python train.py --n_layer=11 --d_model=576 --n_head=7 --n_kv_head=7 --head_dim=64 --d_mlp=1536 --vocab_size=8192 --activation="geglu" --norm="layernorm" --norm_place="pre" --norm_eps=1e-06 --positions="rope" --rope_base=841000.0 --rope_fraction=1.0 --qk_norm=false --attn_scale=0.125 --bias="none" --tie_embeddings=true --parallel_block=false --extras=["shifted keys", "hashed n-gram embeddings", "an embedding shortcut", "learned residual scales", "weighted sums over earlier layers", "capped logits"] --init="normal" --init_std_qkv=0.0242 --init_std_o=0.00515 --init_std_up=0.0242 --init_std_down=0.00515 --init_out_by_depth=true --init_mimetic=0.7 --optimizer="adamw" --lr=0.000681 --beta1=0.9 --beta2=0.95 --weight_decay=0.0 --lr_head=0.00763 --grad_clip=2.0 --warmup_steps=517 --schedule="cos" --final_lr_fraction=0.03 --batch_tokens=[65536, 131072, 262144] --seq_len=384 --doc_mask=true --train_tokens=799200000 --steps=6223 --dataset="wikipedia_en"
Each number is 500 + 25 x the weight over its row's rms, rounded and kept within 0 to 999. Layers, rows and columns count from 0. Numbers have three digits each. The size before them is the row's rms in percent of the matrix's.

# k: layer 2 attention key, 448x576, rms 0.0441, rows 267-302, columns 192-383
# q: layer 2 attention query, 448x576, rms 0.0434, rows 268-303, columns 192-383
k267 065:518476534536500485537475485556466491508514505504485546492484518453473480471503495503488504501537444469514515492550502510489425527514443486473494514516489517492545487497481509531498540515514533503499516487504528510459523481493509439512533490500521489476525517463491515490482539442511469512484504507466491515481477509470504543484494537479532477494463490508491520488506486505469521504509490444495473474483527502510540463530470564509468497529468565504506507498521475544511491518508513476532454551520504484499507534509483521498471493496502488485565497498504538441484455492497533484
q268 073:521508502507505534460475513462499482539498451496508494528524494497467548493510491494481484556544525505488487503524488491501514473505465507490477490517522489520479501472461495550460526488499513526539549487506486472470509517539488500493512480505547491493545499427454495530492500493533514449469494506503501431477516519487499526452521508495491472476531472504535491485514533512512517483494540437452474477499494515503508499518502511526453478513491469496481507500484493465489542487465479498518475468488490472488529495522457492500538493511452574471517512515540507486471550517467519538
k268 072:512482495506507541493503502458485514527498508547549474531531513498514488503495489505496488474532468506512541489488503463524532514502502513523490453450536519491478494504504555488492502491523509522469449491498519519494486520500460505518525512490542493507476508515493486510525480511519522488517489485537497492522465508466483491436500472491503476476515475509501493533494539564508543504465524508516532487494515524480512475526509481533480475473454469475501489517485501465551512502465517475488479538490537509488493508468497458518499506495535477516460528479499451552503495502502461521
q269 063:489528493466467495515451506561473506494493491492529466489487499500471499512514514521545496506477469505520487528553533531541495464544483479483507477496480533505502479521510493498503443462435499529478504514491497477489485520525509468485498501481454549471462486499520505474499469498495501461517500518520496484505500506525485519478518464506491517477480542496465493483473501526455445494495505528501493484512481484472486489477503501464468543494528531480506548444515519542513509506495519508489498506515508508519492484503510501500511445496473436500484499549486511522465472528530528509
k269 064:515507529447468535477468484534478550496501475560539487494526500529479497503490471503488513520452504471525470485525501485489538468517534494506494499504493514536536492491513498503535450495476488511532510525505455502499508442530482483500510492514454463474479511518470493520483470494563490484533492513529471502497504517443495486540508477500460526501519516471467506482494518552510481482460510471484486499548469475462503485479466470462493517498524498505483529480536476461473541485508500501460527485521484489533498484465532487477524491506491433566474528498512488517526506475553537492
q270 064:484415504491507508497501493528520460536475494539545514496476520459503507487475508491528510474471515525478525501484532503476459519506474493524514502503503554490517502455528518514500540516572495516502517483495496468534487475454455530510506498498558454465502466493520535536480505460514473506478528534487495499499507463526492466507493517493515538518519498519510484504528518574523497511490519498460498520526537509478512483521504492501542461476446530516507468457502489456472492501487500512493534502433458469484523510520513487478462521506474505519480533502508476479505504486523504453
k270 054:533441486509509511482531493501539524514478504505559500471520497489516517468504485515483492487505495542479547513469512516540488547529487508518522503501481528491479515458508519567488526514494489529466529431482494469488479473519510538472503496516482474510462525518612540479469497484474476528464500529516512544488492495548470488468512495491524543511542506480532489519580521462541523528501504508505484445518516501513457440521523522491512500512430490496560496526513533470486500521496524516519473493497490522508529516497493483507454485523501497514475515520488496527524517513499492497
q271 075:504480470477547471513473508513536463554515501462505509544492451478524498469473491488438475536507530471459488503484501490504521471520466490511487489470516525486498469417497483518504516491509506522520557491505494503508513514491476487524508441497509508517552464486470485524501537484507432495456490512506525494541496508505480524426532511543486530483539473482537510457568525467496502477481501499516491494506548497491487510467489476549515525497502500542478507467503498431491520513511522465489487473512498490552475500536483532546549517494470543495485518494498508450490522485476478524
k271 079:516561459476518511469486498497491507485468514503462489514512496492510460511479516470471514522549534489492508524424477460475496513479553499497514488495527501454460530478503511490490482543486509523465454505487515525529488507487470538475509466504518506448480516551421506525547458503490540490492487479505526519571510469477500504450476423456484454500574519462522479482490560515521523484516567538472508519487495497468453512483495465510494506498518459522448507517472515466487511493482517502479519476524513479508487515482511503507541525496518482519495527520507513510552496505468470514
q272 069:472511527473482471495547502507489510493526547498513498517506512495526455530507492502459519478434468516511515476532493493541497495521494513514505527511465549463501490507530495494530484530459478467469442484506497543484509504445521515496510505484463507477475492511509506554512479460539482526522518486516469511524494488466496530549476454482505485479432514486451488494431489511524491493497496510521509537521495489450512469510501499519542524513511558502541482485528505531510478518507505521478503486525540494520531515445548479493484472496540420490500489506477520496475468486511500474
k272 065:480530509500522505491484463520498497512530487480497498469504487472492508494499523484488514548479481473511522463512499536485486528508463484467543515509452534515504499521509463486481534513484511491542523519510497506492520540529544492525492483501499507495519526492511491501523521531504447495449503492475504514511564535476497577567512455500487495563472490494493498470539495450521497500499496486495481532485520522449515490488502481511493506514504584483494518486506495497489489475512475549508515500504470496501454505459500481490494483498448466487526487491477513479502495491507507482
q273 068:531491538525516487511492518462526482505501460526492550498501460503531468496483490527462502483572523465475537524449509482472537486444573478496476496481511490487514514460494540472492503503568508503508497498483507469513524518503480499513499522505491486480548497480520502468507544466465502513526513486499548490511452522483520530451504482448518496502494493503521515506525502466484521506515498457531470470506519480568460488471514505508495512484461493502477492526502487455481533462515517467491536491475481486493471513538499543473496545457497510485520522500524511504541565508468486536
k273 078:491503514523505482513518495525481500545504506507451505475499531472478489490479519503557501481524489511457534487475488474474472504507519491482481490490569507501482484508514528486462478501544516503452502493480532475501514527495502488537509495514539497454531470493524455451525513440469563531499487494503536477503416476477510481451485496458516484491510479488507508487499500476487497534533490442502533524490538482523508492480499530495535500503478535522490497523500497524510480507481520470521483476531499500486498522482507507519504556472502562491507492508497528499547533522460463496
q274 073:490519511471467498545485483514481469485507505557522531500498452455512501517461518527484534521482499473485507523508514503463441542494498473503534481505514496511495505519499487506473497435526515489493482538514519461498501485463530495507522490476446472516523490487479489496485486491496520462509510492476514512499491477545513528466493496478508454528472518526543488528469481470473511517524476466505470541489507465520502477503463431520471488477492521534499461501561493473521450508511488469457479521492497459491437520509473497466505568476504477523469457486475517511520512498519474501
k274 074:495527518481525501499469506450460481490506520504490518486505497498472526486496457500501486474468540503525528508451529520481477439527531485494495498507506518486512456510486474483517549509504514514505487522537514503479495511530499449522505458513482502501521496490469503478496488555510529470521490488541538538500528528487520536521495531483490486514486467524505531460491534513526484502466509463507471521474527469500485485515526489494456489488498508517518508483475512551488486490462494504487515501488526497476473500476482471472496485487506557492534459489478461467528506510469485471
q275 064:494519493483513504522486490457529539498508510545491490479473501508488488483490480486457466451530466504475477503472488483480481508530488528481494504498468506484496509520473501500486498489473475508452514499474532522476499512502506479538484488499563493502471490474520479493567523427445544495473479509515535489497561482466480512451484529551471490510532488517513492488547537497474506490539479509519541517489539513508508519507511492523554517481489512482511450500486492537475513507512513483498532516507519499449520517465482525504494502501477525515504515482496499486493543487449470498
k275 078:502508460517503474508514484487524496513501514488495506501479516472513497509473561504470519502505503492454530487472488490496461477484524475503489501478569510506500468539503524489464533511493504513490527492496494508519547523488476488502507520485554478477490512455472465493528541454455492527488499507509501479463464455475469544488504487472490478508539491514521508495502460505455535475520522484526493535516523524488530503476536541518506533519513510521468476490493495493521482481470521496511519492493481484493513483518521520527496513488456538497473481462470520477481505517484504511
q276 065:531527521506515493511495527505488497468478490505462544516481460503484476550511437475504478471513484493517537516485491508538505471486507464469459530484468493446495514534475504482544513507448466503490507487467510522505479438514483495492520494500493503505466507509487515507503475483489505480512509506524516490512549497433486508477459446508461459490437460497496507483455454508484487505503497506489501486493501513460476481485514517501521506451489521517585494498466518505468514469503503522531478516452510503492499483458529493481477493479472540487474487552480496510510506500503505509
k276 079:484525491513513478513503489534495480513469524487499526452464508471462470524467478512525497518477489495453513485506470463495463503501489491439539516518526517478458494513479511466502515499557505489494528479495455469485503527528514479509507499515501483470539495512513470474494513522483542538479535518496527483482495496462503548502490460488489530488469467514497504446540484532489500519513469433488505534486531489489524530462496486513542484477502519526501454490515542501523463484518488535523508525469489488475522511487491543519478524473507492494525450531493517482547511458474517507
q277 079:558498489489520508507485506460500542508528450493485485474467457503522529496472489460512457483551501511450503507445490500488545488489535491505467471460512502478520518484495530488485532488541487522516492524498483479518490469489523513491482456495530497446521499510545554489484506438489458476480502487516523487494483535481499484473512494495480559520531471506532493499565502498467489500481481501495493456482489501541513502489536506500501493476486485526477499485523494493511493482508515448512484511469465498485435469557464527528513534489461540487552514506544483504550534482477507485
k277 080:519535509494522523496523522482499530546532506520459490473498516482505495519452509483524517498497478497489554528460494463466478503496534482462488497509540483466496494487521509469479492493511495511447502478493518501488488485481532538509498493511535493466506516510539528453508521433450525534472495471528537479499418492473516490482485473453453490516526507494523485509488496472487512501521476478510540508512516483531461494484508549476517473487512520528498478514491509503484493489491501477526462507537506511474479491443481489503507551480550546516508526500488491498547509500449452486
q278 083:523510490487490463483436492510524497510489425505518520511506482536516545504467497520484498508518510502480531514515478542534539527493506508486494475480450462497492507501483500546534502508477494511468525490475498488532496482494477523527484485515512502500485507511448504479449507524466522485528529493472521546485545507493521505467496537509486503528519490486525496469553509491517450506519498517508465465478520510518518517468513532450500493468468500471521489494480523477488535473505507471501504547453507495466502529472482508510492486487442571492541555508522537548471502535508492517
k278 084:561522487483485484503527492501501526528496495510481465489524486477490503541449479519496518460535516481495506509482494489504547489466554474450481485476443440527461482477485472513533496505505489509490518495507482475504524481438502510489507493526497497529498505515552462506505495500466464510509506503542487500517404478500516443524508518467481509508543499505503508502506487454500499517503515426474511493520494496540482520476506457477541516527474484554480462500514530431489518506493498527467462519515491494498479474468492498523524479503490556555495546485504516506553506528504540509
q279 071:504548439534501483541499483532506521517511523476523483520478504498527521497450524501547536499468536530494515487480507492539473489509507518485518484505499491544483521516483519480490485493451525497509510523503505487527515478524539460513511498513492549488488509482499504498504466511522521490496539522511520506494519501503542532521498500503521513511467497520502512478478485442451494453496479545497494488508470537444494500493513473477472479464526497469518544497469499474537513502504519516456507503529517475532497525521489477475528512459514500521451502512495555482489465497503478481
k279 083:510504464522499506500535476524513499483526486484523494525486509531508510519510482483517537501521518446523545492494490511504455490472481524452544475520508485558500473503471474475478523501445508481486508510488460471508507501454505461496507494505463518540538515512499513512485506511507424495505521505510513504530396499532474502498480529460484521475493485509477488499470477458549525516511509445503466467498470445484471519465478484484505484497539498503503519495494462477488546506511497510496447537505520501519459504479508503532499464512496510472529514504507536443491498483498497482
q280 081:460473471513454487523460520481489483467472471503523513510512470480480508501504547525534534519475510464478531474520501521481510533488540499514517490493514529513534475534518530517451491479512512532561461504528525489497480470495494520466500561475495512464521523490511487477482509502503521548516494504509491478472469513516501479490499512530491505561508521507521504533459488511489519499496500508467503501497453510551509464504518528487525501475514516513502518493487516456543505510492491526485504488425489483513499505490481494466521506463495477496510457537502497482513519525522506533
k280 089:481479511540488475495514515503503501547480480523516502556518530483518516514487478487545476493442474547556491520546526518584542493500455519477493468473483535569517473475469490490536511497511525493481512498500452516451489428555529450512507524512523499528499492519552509492454484547522500488498506506509497444515417545476472528520475549516529486521475479499473496505495530566514495521496515516441497454482466472494538461505517525508479485504473499486594470492517500522528471497474517502501459492474513477506547514486479496492532478501530486497483517523516465460533491511480509506
q281 078:480479437532461495541481470537527462491495507503527493478524536472497478476487526495514520472469500490535537495508483494512442549500472484474530492489496519493441494534500495498494506472521524494528476536530518492525499499458511429538488448519487509529531481495517494444543476508504488480477511503541536460515522468589483501581504472455566453514514513498506514522486512493515502499490513488440502490507515499469532513482483449477483513476474516491552526490528502471480464502490483490510498500490501530536514500535480496485490494527475517501487433494502508476531496484516528467
k281 076:524492477492490507490522500457522498485480525502496513526535519493482487476500501535455516498493509514531512495481518508508480493500488520515517512498448533494475452492485488542535510513486481527485477526502545504460530493562511480537510522489510481419527500509462541498549474524494518459508481493528494486472575521556496524513470495439517510486539514497492491498485526533507462483479488508493484507502497474502516490523499521493422482487513512506498551511494480523502475474484501507505521503502492501505539509508502457502476459528444541476526499482507507457503519500475493494
q282 081:528448500514504546457485497480510467444475492491526473528540460515476502529496501510431500518540523449533530505449516480536511510530490513491520487492518487500523507484519496514491512471449493503479466535515519488518506562466506523476508483521480529506543558503470522533485529494525492500511482477493471507520470498483466542480529476510504497530534528484507512510446463437521508539496477509523482530483456523524496510523460563481431496499504504477402514539491467477521510503471532502495492488544441518510466524509475478497527478465486512466524521537516511504462487552506480494
k282 091:497493509488516532495509473505485505508528484462470506486501481536490492512492450483535467516494487564530518476508511495486523522524526518459515501496477508476456545446493538527495537494511506510509528514490480520533529451535521458497499492508481503466541487524504461479496521496543493456482526481520507479508509519488478570483508523502533519513464477516507517537533506514476501546498471472502523503483501513473490524493499483515513554470487469485489543449506510529506520486486484484517468527469482495494516528514464517514505506478506498491557476537507500516516556472489505471
q283 082:522497540463520481491522500549508492481541530507503466469454510487547468488472490514445474509522532494475492475501526500469499501520497507516471529519499480490468493541515484514432466503536499543486501493480544520519495532515489568494493468508498455462481475498528483478561517457480507535519480494489474512502422519459504505506531516504476488488490546529504474510507528520497495475499509468530514503522474503492511498504501511509528525523498511493446463493485508467501533529507506440517519490516510498504542520504514515514514497517580475523523484492464511532487511504473503512
k283 080:476479480507500429497480454538482518553502525480475479483481491480497474487486480460531512508469483577527509468544512484511463518512488507490488499520497528478516498471518513500500495492484537487517526481515545492499506453491469511512493479494539508479489497510535489474485514475503561495497523467467499463530511504475481499515540510564532476467478511508456494517470488507514490522526499480508494494502499510459529471505465496539510537505518510479538514510464481579495543491511505475498476519490509527532518540553474489524497519473488503533482453517451501500502494467482500483
q284 076:505498486535491482505541492517534500486512456494568505510510524530467515457511532477512471511551494484566521492509495460498512539415497551469494537514535490475496444536510519505470515465523499525509469514526462553497515559443515479468500530495497536515510498490529480503499501542489475456488546470478482501492463541473533484572510475515495511484515527448490493510459515460506540517546498499488513513471462477505480490491550494528533514564481512495481519499497509478483513544452492486525554517486487555500473484491484518509474494514502505498529489486465530468483512500498501501
k284 083:495526492511478501513485484485542476506497517520511537517498494540459533471529516517511474493526489531472473490484492479500505511498492522519479523501469535454514498532486546532552486534523514525498496487509512519512517492540497504492511498507517484451545468507485517518485491564492530479476533535516481510490598506493494495551508495551452505490497501509497506462518502562513522513518456536522498500504436504465509484506505462525519535520494475462506520500528533517479533501483476539529521558467460462477488510493493519478512492477487509541462520493497488497431488474555531498
q285 082:493453493497494479497478497516515512467505513517525502511471481464506501468506494472542490532479552485492530491437489497480511486462504471486467508483478523465503503532506525504446524496524517479497462520510505515508507514480497469474514513501481493459517453498506520498504479474518461503492481518545510539528484488480480502513518527489503519535550492488513511529537491486514488458517480491541539487520515484495499498498493524517520484511471488474435525497524510486518538548485494475516540495512497502487515481548491446503489530520477495467461478463540481489540523474494498500
k285 082:496509474526506498467476529484506485499544485494515531500497500496509522469503489455483505493499509501546493494455561493541534461459469498542461519486464523517506541524506534520514518498493511505465480508501501495465530437493537483531502492534504522473456526495510503435511485516515602468482469527499546522509567518482481528483480476553520475523522496511507521500471517481508480533509497486494517487484500473478518513495506575503535483480512484447540522495479501553449520525505493468517495518542513493506499507526506512484468527518520480534484520487517487501499505484473487470
q286 084:477497446494526448517447515533509478565497509532507516508491436471518525493495510518529465499502495527528503461530531517562480479522451514475526501468475529530480505470474543521566515529510507493463533474474534510467471439525489521497483456520518481467543495463494520492484492513510493491516539512515512493497565486492447538469486518539512520458478490512511488495490514547496498486538495530491516482485529548473554503458514532516480522523508543486561519500509500551479499523497491480508487509490536513501487523513488498492514525473470487500451492555496503507462499463538493457
k286 089:511476461492504525514492494530519507460536505494522526513531499502546476509451481497481514523525489477496476514506510480490518495477505500542519481462495507486531493520519525512495505488498484527514513529506496496509481550428498507487489473529494517540504480507463491515516505474481450562502502472490474476517485479515517482456523480474516567496532482485533505522494503493499525470479542524503536507526482471486461505503515473528491488458472525538444488492501520476492538512489492475515549505506489517509488488495506487489530513508518474451494501507489522519476462558530476490
q287 090:512472500519494500491533473498515527486505489458510472533448502540533488492489464497486497519466522479514473506517492490484555471481481524517491507492496488495486499522489432495546515514481499496516496487490472488470511524490525453509483521500502468574489518532494484522523531569484493444501517496471479534523536507549483502530511509517495505487493436495485491521492494493516506484482505466493517475529488501517504555505489473503494454495515487491584490492503475498485489542495514477452516497483522517504504498495463515526500472533489508513524533501508512502483474518499509494
k287 091:500483476530470503494476489519476484475487505485513491496476488488502455469465488539462531483521530498432497503477487504469494505512521482503514503538450497466504516538490499508530505538504496456472526500492490486538502549532507487491490502479530444481522495512418496517483487502505489496486521499457539490465581522481463510513490491512470489497502476543506502482526498524509498481505519506469479473512472509509497496490490455501521493462515483469496510459531504493480499466502460537506515539453492462501509501495483537505520507464447549503515463538494545459506495507514516508
q288 127:517466511475515535463479465493474480462456479470500470536542533506466510509464511485493524507480504491489510491528502495437513464492498517518508489484504494505464524501511502478485480487472468548474507511504464536463472480453411470497518542553524491517499495475492480499499524599517472442515463482498515525462473522479497507496470501518533538491507473474493481530496527485530503494497488501513478535500510502472494514511487488544518514490478473483531489501515504497526522494495469500468515450531464511485471531535507493506488522485460515492488499502513486461532504498481544478
k288 126:514468514462517539467494458482483482464471482485502479532538535511474510508472511506497506519482501493479518503525510500454521468497502510514517484488477498505463548502501511505493477501460474542482524509502469513469482466460406472501515533546523484494500477496464486497515503607505504442528456462507503536466485521487492520490472502517519533496494482456481485535480539524527516481510484524537470526508505521470503517521486495555503514481486461481524483492496521486507549500489491516481511450550468514489473520522517501511494512492465526490518511494514475480518485481480544486
q289 129:485466515540490475513491511500479499526508480505512469474505453474516507525510501480508467483508503509484469511456465502534507484491493490520450508482525479506469491528520470446502464490532488471486477503495499515542525515498551491487523503532517529506496510504500555509454526485527500515464469499487511487480499541529539504495495504454478520515517461503506477510497500498443483489483486488458502481471523491503521477474490479475511511530509520508523486531541471486507532542517492501433508506482481459530535484521492485505527491465479508525489514542509540486476458513496485500
k289 126:466455511546483485509481498499486484517493482499518456478506446481510510535496489487523474482506506506483484499454458497499499477494504488532460513482523475511463510526522475450485471472536476468482480495509485521527507497504546486477533509555522513516506512484507564512457518495533482499466483498492511466478493545506537515489479517455506513511502455496498471539505495504458481493498495484463507482468518499485503497487475475480513494531502531495535473539540461492517536534515490509439506501464479455537545480524501480514528490472467504519492521534516537489478467503482488499
q290 129:478461568500528477527541526532517514519564503514449481509531510505468484480502511517486500503484508517527473508507486512514464519520491497496477534528507471488461467478482459469504485508530552462443464546493469477453507458492509489524519510501500497507501485482468495514492544493498459524490499495503476444483477478545534526532521519512511519505501497511515510513493527506552490481521489520496495509496458492468495517474498480524426538496498494508495504506497511526504510538472524533513518510507528485497494517517468529482510508541548545508454458483492485452513528494480526515
k290 128:464475564486531465535523525540506511527566516509452487513529510504471476480506525526491498503476504501528500521521480524508464509509499508500478539519500477481466472471477452463497480505521550462447475545493477476477487455489506492523516505499503511514503482477495500517491539494523458542481496494480477439499485485549532517556516498531518520506503494507536497506496537504559480478515505517498504502501448491479489511484494485517431543496489507504502508502512519530512513537482515539507514512515540481497486490523468532478526496539533536516440468483490497453509525474497526501
q291 134:530499459532482500470539453499507479515455498444508492503481496476474466505518516446567478526524473506521477472499510472498461545567552495522488513531503516535452526523506539483500503471523508491505538474485462519484517526505544538484509520477476509481479510500478492509511472568508461480506540486522503512500509508505490501444542513544486484544490520504494503490465508465524479516492528544513489466526482535505497490496513523505453483500538486472510512528516490533495496493480509502513513508489520488520487480492488509489499537491479507531511473466498482520519506523515520504
k291 133:537487459534494508479543460513503485515452501452497498497486509469485474508521529446545476524515494512530463484503513482505451530570549494504498497530514513553445513529500533486512504475515518479504537482484451504473507540516536529492507518479493508485480513497473491511517468547493466486495551493514500506502499491498482480446534519534504495550509528502496516500479502462527477518483523568505490478523478524513475488500514525512448481500543495477483536515529496524493502496478516498497501517480520482511486483498477512489501535476496499529515461464502468527531515525512522503
q292 133:477497497503522517478495557542548447464493509494509532542476500460485469535490495488546484503526540507532505479501530535495477454489487503504510502511522507477535527505508487534501488478463464512530473513537526498524470509528535465531503490519495509514537556527475471499477515453481513451454482480498546549507471504523470449500485479471497481449513517465515545538491482488484503494462471527534475482492477497486498514475499505500477490537479497475483473530498527508533515506507492516499475486508484540527463546466519537506466516491495507549479476504512520477476483489539506550
k292 132:480498509497524506477485562549566442468507509506533536556480504473478467530497494474521482509531539506521510479501516531502479460489487510500513508516502516489518535505508486534495477481475468513541475506536519505523472493516532465529514484507487516518528539542473483488475506436478500453461477468505535543514472515510466450498490480466483476455516500454518550540507484513490489500452465524530466493474488492493500508478504504502497490550482491477483479543509514516546524510493493522507469478510498541524467536473525541508453522511505488542502474499517535477488496499533518550
q293 129:482508487518502522527516510494515521495519503478523478450489502494515469514494485535553529467540482455573513466511538527464448481541488524482521480544477486522500485458508537531502466506586470499473510540519495492491471519490499472476478436500519504473517521473518508479527527526540518481482486502531507513483504501443504524491502510470526487519489478514485485498492528508497528485489527502502495529540476474482559467522534523471470521506576516477494553456435503504510511494513514466460483503506512508497495519445555479512459489521506479529500487473489461523504521467496482504
k293 125:478504492509514513517530508494509513500515509468544490442482484485534453508467497537543517470549487474582487468489526530451443481532493521483520476542476476513498494460506525535499477509549458493489500529518516491493483503481489476474482453492521488476523502491523500460524518509531524488489477490534506527472506503445512522489511496467534494510474498514495499491489527525497524469484527510506486520534481482473552466522520540459473524496568502468490542473433511520513520490505525462467494493503516515511494522437559477513478495519506485525515489475489463528509517458483490517
q294 129:512499522525523539489490519490485479539500503513504497509472468512473482511474498477466534506492476523552538475525481511467473518512483480496553514504495514511495483468488513439509500514504465512476525462475474479480511462514512540507512478473504518483491517564498516509543498544513493456442525506487493509493496506484484527538521529522475450501496556488490499469452522451482495520546489490503507525486490487492515540503516479485496503469484507526481531472517510503509563491527497508500492483485461483532481454538523522522512496485546477483512466492511515485492505466508524525
k294 128:512503524508527531503497503484495480537513501515518504516457474516468495515481490482461546493493475514545550470537490518473477509519482468493564530501490519514486483472482523444485489512481468497490522460471456474490504470496508531503506478475505510486468497556495511499542488539507510451431527505499488509505487500487494533520517533500465462504500551495497498469447531480483499506540481498520506526501490478494528538502518484497487496460493517546511518474512504518507555513514503512504499491499458477528509450526506520527529482477542474471516453485519510490486509470503528537
q295 130:503508493505465525514508517483479539526518504454498475520505480467530491519477495518483520490518498513475498511478521462496510504502451482463472466464483504529496506515505508489494510476482507558472495480497529495471501514463504501528497496474516494514555555502487506478488451513506462486526468470506521515551509491496499518503485497515484506522538500504483524509536483474543482529534533504439497546523489521532491506527496493504492497517513494510471485492462499476479476531474492521491483496500512467512478511516542495433454491519525509500517561493467503521534466489467501512
k295 128:502498501509452531511490534499496528540515505447504486521502474471514487529477510527478513487519511507484488522470506479507517509511451477484480468452493504525489510525503515482481505477475511575465502483497517493463491518474521492527493500472509496518542556493494510479493449506505480476525464470506524516554526485512483514501490497511473513528550489498491526509543474457545473532537523499461487554515490531539482500521503490509508496510520488534450481500449502488486483523483501529481476497512511460512487505494547492448456494517528508501523573487474488513522478489466498510
q296 128:508445531466500483568493512515526473495487516499485558476474461522467530503511498532505454476527462521507511496510494484506493477507529507517499502522512515435507512486505538503479513533529513528473508464473520474502492500504548517457496531528485533473488529535512469512514517509507501505435523511497515473461474494503467559468503502516516454477485536459507506497466511473509501480541482507496475527519487505469549498497471493505505507508520495478499533541487510502468527498524498482519465495532463489475486480483492496456466439475516465437529487519481460503493481538457526483
k296 126:512449543446493488562481507511520474486505514495466554476480463531471533507501506525513460478532450521498521501515496490498490479512515508490498505504519520435517519492509529501478519535506497526484515465478500485499477482512548529457493528527480536468492532539522464517515518515512522492447523510504515463465478495489467536475507495529507465484495535474519502493478506467511502490527482495501476522517493497483547505496471502498501508503509512471503527533481497513472486504521496479509465491519471472476469475497483500435473434487505459432522476518467448499494489532472527474
q297 124:506480495463483475469512528536504519455468523509494487530448552520493471498509474480498502500527548515463464450453546478500494454496477488526515514516504493514485510493458476479519477505506437508451541495485474468513512490464508525533490501460496506505482494498472501485502524540521503501563501483491468509499527469516486495465517488489509490526502469515496483499459566482471521525505526498525453506526486537491480459510536507487521515493508497451504480518548505497490468495506506474516516512523486530519514472462513536513490494512506452517519506539521441504510535509477519525
k297 121:491486484464488485470497538526512526442469528498489483531457532522485467504522465478517512512515539502469473456467536485495484443509480478532534503514510499505495495509468478483503484493508436516457534489493468473515496501476504514516493480464506510492472512483468497480504541530519517511557512494494482503486520473509484500469537476496500500528502478531495454503464549468480506540506523472522466530530476519484512462518535498467522511499510489469520478515548509486485467504508499469525509515529474539519510482453495514491478506509518470522486480535505435493506534498472518511
q298 130:529510546502518525492491500493492514526508535488488509459473488523480507519492480554499531509498528509515463507486505499509496496520547509497491502532476523529538483460526511525506466487483487502495498509495482489519474468440513463501512483500465502525472524557494465479517539492506498525501503531488518510516513530548527521497529449518529545538459507527523488496510494512509514505470492495481484515494439539531471448537485494506527506497527496492493495479487507505492539484521534475483450526508489472496474490495468508502497524476465509460495533511507503487501508504508489479
k298 130:529498538503521517493508504500489503528492520490498508466483480530485504521488483553517535511499540528527476511512488497503502501521529514503497492517456525530544480473537495498494463485509489495497511523514471494512468443455510464496511476516468506528484536565493471487494534513515483514490511533483526502526510534562527520481516459509541541529473524537530483491506502516504518506491508486463479535490460522530454466546485487505533504503519502501487492481499508478499526481525528468460446533486502472486447486490468509492489526481461495458493531507504491471499498496504475479
q299 126:498523476458539525480518487541521510496499487450494519484497476499505471511497518485510491534491511524487464528505522528495482522503491468522465466483508500551445487474455513496504511493531576483463511520516512482512501490433452513502469489529465501505524485495514494491465495492553500472517542511499498475537517477495503480467491507532474553461565542516508469540540514519491480513488508525507500484436476514484518529489493486483535464517544478482482502497490491506516571489482522505485465474487492498480543502476522482496470514491499467469491489525512498542499440496512485538
k299 123:501511471471536519480493487548507499506505501433469509472486490514517473500508505468511490529486497532483469524494527520496495503494491479516457462476514517547466475480454504493518523476508579469448527512523500485494504484441453517503480491533478518497533498471528484496471488505529524483517530496487496484533527460531516492468484521537467554464556528519514463544547503489485470520497505506499520477440462515487524538497482491479517461530541477483498498503496485476522565478503514516492457477482498509479539495477504486495491514493491477477498481521492495533499450469517482533
q300 120:482552513472532523502537491481502481469489503501497487521471527480475516484478491508537545524488460494518534501524467505500467505520530469481460489486509480515538520470467515529534536498476482512480504487482471528475538483482466489449530455512507512472471497507482511473469516533520517511470508505481468491504484529483525491428474496488459507492481472506479509495471512493483480465462483470496494483515505523514538483465517521487508512533500508474516537541521521510493521487471511516471533517483423482473552497509534498480505479487511488534467474468477505517466529512476514523
k300 118:475558493479525525505524485501496478490493494500507471503475520480460508474491491507552552513494475504508540493522468498503497499521528468476476494470525478510533512473467496519517526500497486500477526477490465527475532487495476489461524459505505507484496510493510510459459508540519511530477504510468490489510454516495528492432480500508466517485497476517479512502472523492477477454470468468489505493523503516516530487468503518475511511542490504483520523542521526510489498483476509545469531522492438494468541491502518497471487475482502488534454488477479500515469518506486506527
q301 123:509472482485516475525508508492504498532468486472530479428449481497516496509504507513433497459508502513524485531484516489493523539413518534542474501541518522528537498450498491501508542511467515509525481508534479505477486476473501508475508511524499491511500508514442502525543487525511475470479548475507488462493477500530483547483498525536483532487495494496483503482435488492529510510498478525494457482496516490460524514481497520514549501466503505511488513503479484536471519440537520458495500499534485457486493497482524501440513449521489535497457489517502473522471452501475488496
k301 122:509457484497513478529510504484501508531474473486520472447451487500505498501499471508443494454501488511527492526479511499498525532425485530543492498540530531533538513439497501499504539526478518498522489505522481516468474474467503513468511507526496490522498518501437502518548493523496488483479553481507492470497467497536493554486500540538485531485494483497487503482437512493531507518512472505477477496500506491474517522485491496497559508468510492523513506514489475519483495455543515450491499501546477461487482485484520506429517461522483526501443484515504467509480464488490500505
q302 124:507462515491510519500514452489513476486506463518484479494506490560468473513500465519492486527551509494511513527469493475532542491448520527467523526487483461520520508482486490485520498527468483521526505514523463514478475477466522445545500520521510512536512491518515486521525549461507488488540464481475500481497568499502527522480519507565516505476479514496493509517448480469483496509517553481483474530500494508516567504506501478504514507505505504451568545512502489530482536507465482435512477538492447532482476486528461493548540477534488449505505507513500520500483471500469473498
k302 124:523455515498518516497512459480514468470498470510492492481520489547475458522502471534480477519569523494498509516476503477530531506441511503465524527488493459517521502486488505483507503526468484521538522517507458503488484505436502450536512540525509487550514487501506485539538544467506512499550459473476500482482545499510514534463516506538513507472484504493485515514441487476492494484506542502476465519504501526523556500516494490504508493504502499457552546524503482520473542503469494441497484544495425518470470501534487495551540476519501452480495502503508515476481458524462484501
q303 129:499503485485498481501485526480473497475460481507493492502507515519518524471495480495478527491447553500531517490484502473498469500501490511505484457519499512502484531493476519482511445469495459510494491483529456492485504478511492448510529491479508520520488487515537513505475475473509507473505520483532525487470512472488520513485520541521534466486487555504508493489480512514501488516474499445479547503493445518499511508521527464502492492458497481514539496509490487474490532503475487550484516518478523477464542470485509495529478476485485469530484526485490509493534450537464530551